{"n_layer": 12, "d_model": 128, "n_head": 4, "n_kv_head": 2, "head_dim": 32, "d_mlp": 320, "vocab_size": 8192, "activation": "swiglu", "norm": "rmsnorm", "norm_place": "pre", "norm_eps": 1e-05, "positions": "rope", "rope_base": 10000.0, "rope_fraction": 1.0, "qk_norm": true, "attn_scale": 0.177, "bias": "none", "tie_embeddings": false, "parallel_block": false, "init": "uniform", "init_std_qkv": 0.0419, "init_std_o": 0.0, "init_std_up": 0.0419, "init_std_down": 0.0, "optimizer": "adamw", "lr": 0.00357, "beta1": 0.9, "beta2": 0.99, "weight_decay": 0.033, "lr_head": 0.00582, "warmup_steps": 305, "schedule": "wsd", "decay_fraction": 0.572, "decay_shape": "linear", "final_lr_fraction": 0.05, "batch_tokens": 8192, "seq_len": 1024, "doc_mask": true, "train_tokens": 92240000, "steps": 11260, "dataset": "wikipedia_en"}
Each number is 500 + 50 x the weight over its row's rms, rounded and kept within 0 to 999. Layers, rows and columns count from 0. Numbers have three digits each. The size before them is the row's rms in percent of the matrix's.

# v: layer 3 attention value, 64x128, rms 0.205, rows 3-9, columns 0-127
# o: layer 3 attention output (transposed), 128x128, rms 0.202, rows 3-9,35-41, columns 0-127
v3 130:432487511563493448516451458493559482591472528435457461433563519535487623474529535553497340532449530483480428458524401491541487439486535451542495493485514466510506511480433501461494514574439512415527524429520542458512448564621452558451489505536439531541584497496470431522562510506485438476643555463475546505520529468505463488453524477474491503505485446337466459421469503401499514581577
o3 105:488532498508475475466503420440435572478466527492534511511544550507463468517489469528427443500477436478561642454472449560410562467523557553438519581498441556520565330495531570434458579486557460495562427549477499566448523479530466506548518593430439528521457479517541506622576559486516484539489566500480534459551567471508525492589564462505518389428431514467515517452493438437466475538457
o35 149:526517489486495474513549459451396586478488518532554511562565514511501469532475514534461496511445453487563595462472452560410522494485569548453514564489454547515528308488557558506463562467568511529586419511421487532481535471534449510554527567415431500516408533500542559618593572482531474467441576494505517489571505505477500519582607418519501398465438563515547550469482453466503515500482
v4 127:412494536526455514521376518504477433501605493524449512507450443530424481481534474539406555523490436485436476562476440501518496444482618521491523525593488485428455531604589522508528518435498575530404545566549554437481360585520497598515493528499456481432508511459512509440531525583524498495445514581516490525589482553538572499498534500496478593537584477448517533522631494534468457513517
o4 106:429571441483523416468602461403460503506490558454489551543569462517486522486497466565499488486505465477401605559436488538525541483414452446521529425528495430432571538510422453550474488462571458435460536510526466556525464532439539481546473483508485483462530513668533490521532500488495583502461478357529525560528471455574436548500455524547388543477466441543570479565432443474563469550471
o36 143:482570423452605408455579513418473558512427535449540515502559506506471505460501440589487476400487482490439572557445528512492519533454476434508501469495544443474561530512461437539446413489572437501478519527496465540607518531448566453561473510515518463453541536650505483494528532428498594491465474412547516509505458435556472552480449531551411577477411463578575543568452480473574477567476
v5 127:447490473464494482481608483514411537514468443471487507522471479383483458541590522526446548499508453483474386449457456458462352545544545448514545508473517498666508532558487566557451456569535463474495499399510406538466491460540542493512551538652484527459369465526499459526505474521506517495563517528496529489546513470495503460500464536593498568544464534600600556531477497531491463437500
o5 100:478479514524494516518433437412455487456447564407489399491470580504555553436521447463503527534546536549500516497465555468518505500502442531600502450472503545483406627539435540457483458480463514421576461467513535464553507478522412549425466487473501491507653476569580563526529553488473433580458547500508417540519493626578436485563527458482415492496555485529558463414533509548426451545479
o37 148:512528549522523463464355458468490470473452569435432410500462544515544561418509414493493496504543567526484523518482553475517506477525398546600504443495495559446457602513447509453500507474452536412552489488467518487575513512507418551443474475497466448504632461577541502521460516439430424560453545543536423517550488553576427571556532515522449479525549436526562477395583533526396460536508
v6 138:409531425421511542452438576506421506500575418485468555409493523538525427592498530468543478489523553381463577516511589457502456606512538459472448474545454497423477552554477532509457470578397571511552514503497464475482409482541555473450477503471506478466517511446560481515588460486540544481453483479454445491548554522532536504500558493497476524423599438571376499568479465412430591531481
o6 110:495479427502461389482616392531524490484539481428615485537411528497506522463438499526490453604495534426471550493513501474436509456495417452504521501514434427498531444535477494445529521497514601497504546534550577477598437522481508522571510551489461494466512478519511551565481416530438471479488470525408487451430613408543475528358450575467426481585479495506488534563545583534469529567493
o38 152:531424407496496440471609377491548537527463511435600485582446506467544504507466514526501460501483583477481516487537490524412489448516470504574539529535436445489546439482504509461588439536555565539491497549486579494592440539507524498623562538498453484468552496506468583534461453447524480474548512555447477424465574405475461526393483595511436539598493508525535554547574613566474495531490
v7 141:458524511452494446595510441489610392491562571598472583488478536416538490471523562491412430482460474523501575601447537546563445474494466496606604537515489523476477482625437472581472496562478460477528459532507514613460504457452524546523482501516550499572449459403553450529494495505555495573472544502392489432488492460541453565550551460489499489473517506561541522562542471464539420501421
o7 108:529532414491588552491463534502500472464429511401580512434364458499522542520430578465527506499501565512504485502492521477462511551497429488491488408498535535499518526541518543413517476442582418568547588411501466599391531478561556532516501567493496573491491511364446502445537576464400586577524553447538570550507505475516472528486521592528424525534579445486487458469526506494518588491520
o39 156:542527471496470515454520523512429488455473479383636528467396425516496534517481528499566559555539541520506503474474520444493553530489409449485468355512512504497541576528497521451486492449553404523534545429516494539354533453554543533481465557461459558466446541374471534449536527501369574561538556431541506501523508476519441591480530604508436491514554477500489519450481570474521574530522
v8 119:645496477417519516543458533463507518470437485628429478512523409518450554496438506509460599466457495517452468611484520502421464453543457509463502558498462471517497530542451568503533446503507649520534520520493487424487468481380537588503495582455461523578511536509532475534505524628512508434416496429523454487588449481546536585450475522495587537461529532484430514442540558527478452435535
o8 095:513553479444447443522518442462495529545550464431376588463575392496579432545510489574493500503532480504557510567521438560558521511531519440537356455512507436479578563533581487497509511568579536473489543517449483517486468565468541581455449505538531510508551577579489454585465517443445525434516513576491506502442494459483421537475485485481507528520508417485506388482466444577522522365589
o40 128:496498460430478481510590459480543530518524469410475572420560427448581463531553452537501491498512433520550528555505464506552543545509471450524315510526516501484563531526601513509478448566556520471519537532504468517475451507524518585421411500508573531503580592591474506583476526451426551496556480577497533474393521513470404491465461445474509537495461437491519423490426447590508497423598
v9 129:525554483519507522444545461465487540474520440516577376462513584468489470573486539586465456506510502526488496599394482448471589524455491509487399485507579547571466453471459552493477536503509466577479510424423519608518575487511555511505455476439486465617464478533583524476481579432515561452433490478434571541546583513464490493456438526434374510516488475458401506389497554500494588505483
o9 100:568410553480516502526523513561460527445574451461452508451541503420487493478418652553499449506499508540551562428465554503447450479535550566555488474430416482447439483491487543499503496523475498488419389517571485350513481493479562449406492498482532381491500476473448433487572510522507555628456471570538483553409537513521448468495501573528555404476560564568495498467471500462515457458489
o41 146:524397515531527480520489498557480546435581492482401554498530493463515476498419669543459458522495515523538521429486549538467525449528538530548537505467402486456417471470505537481521486512498482476431410538601524361410410523510597469444495513459551424478486448491394461474541527516482534635518483533491487559417521512489425445497494549541574461473572563527461486504464454485496420427490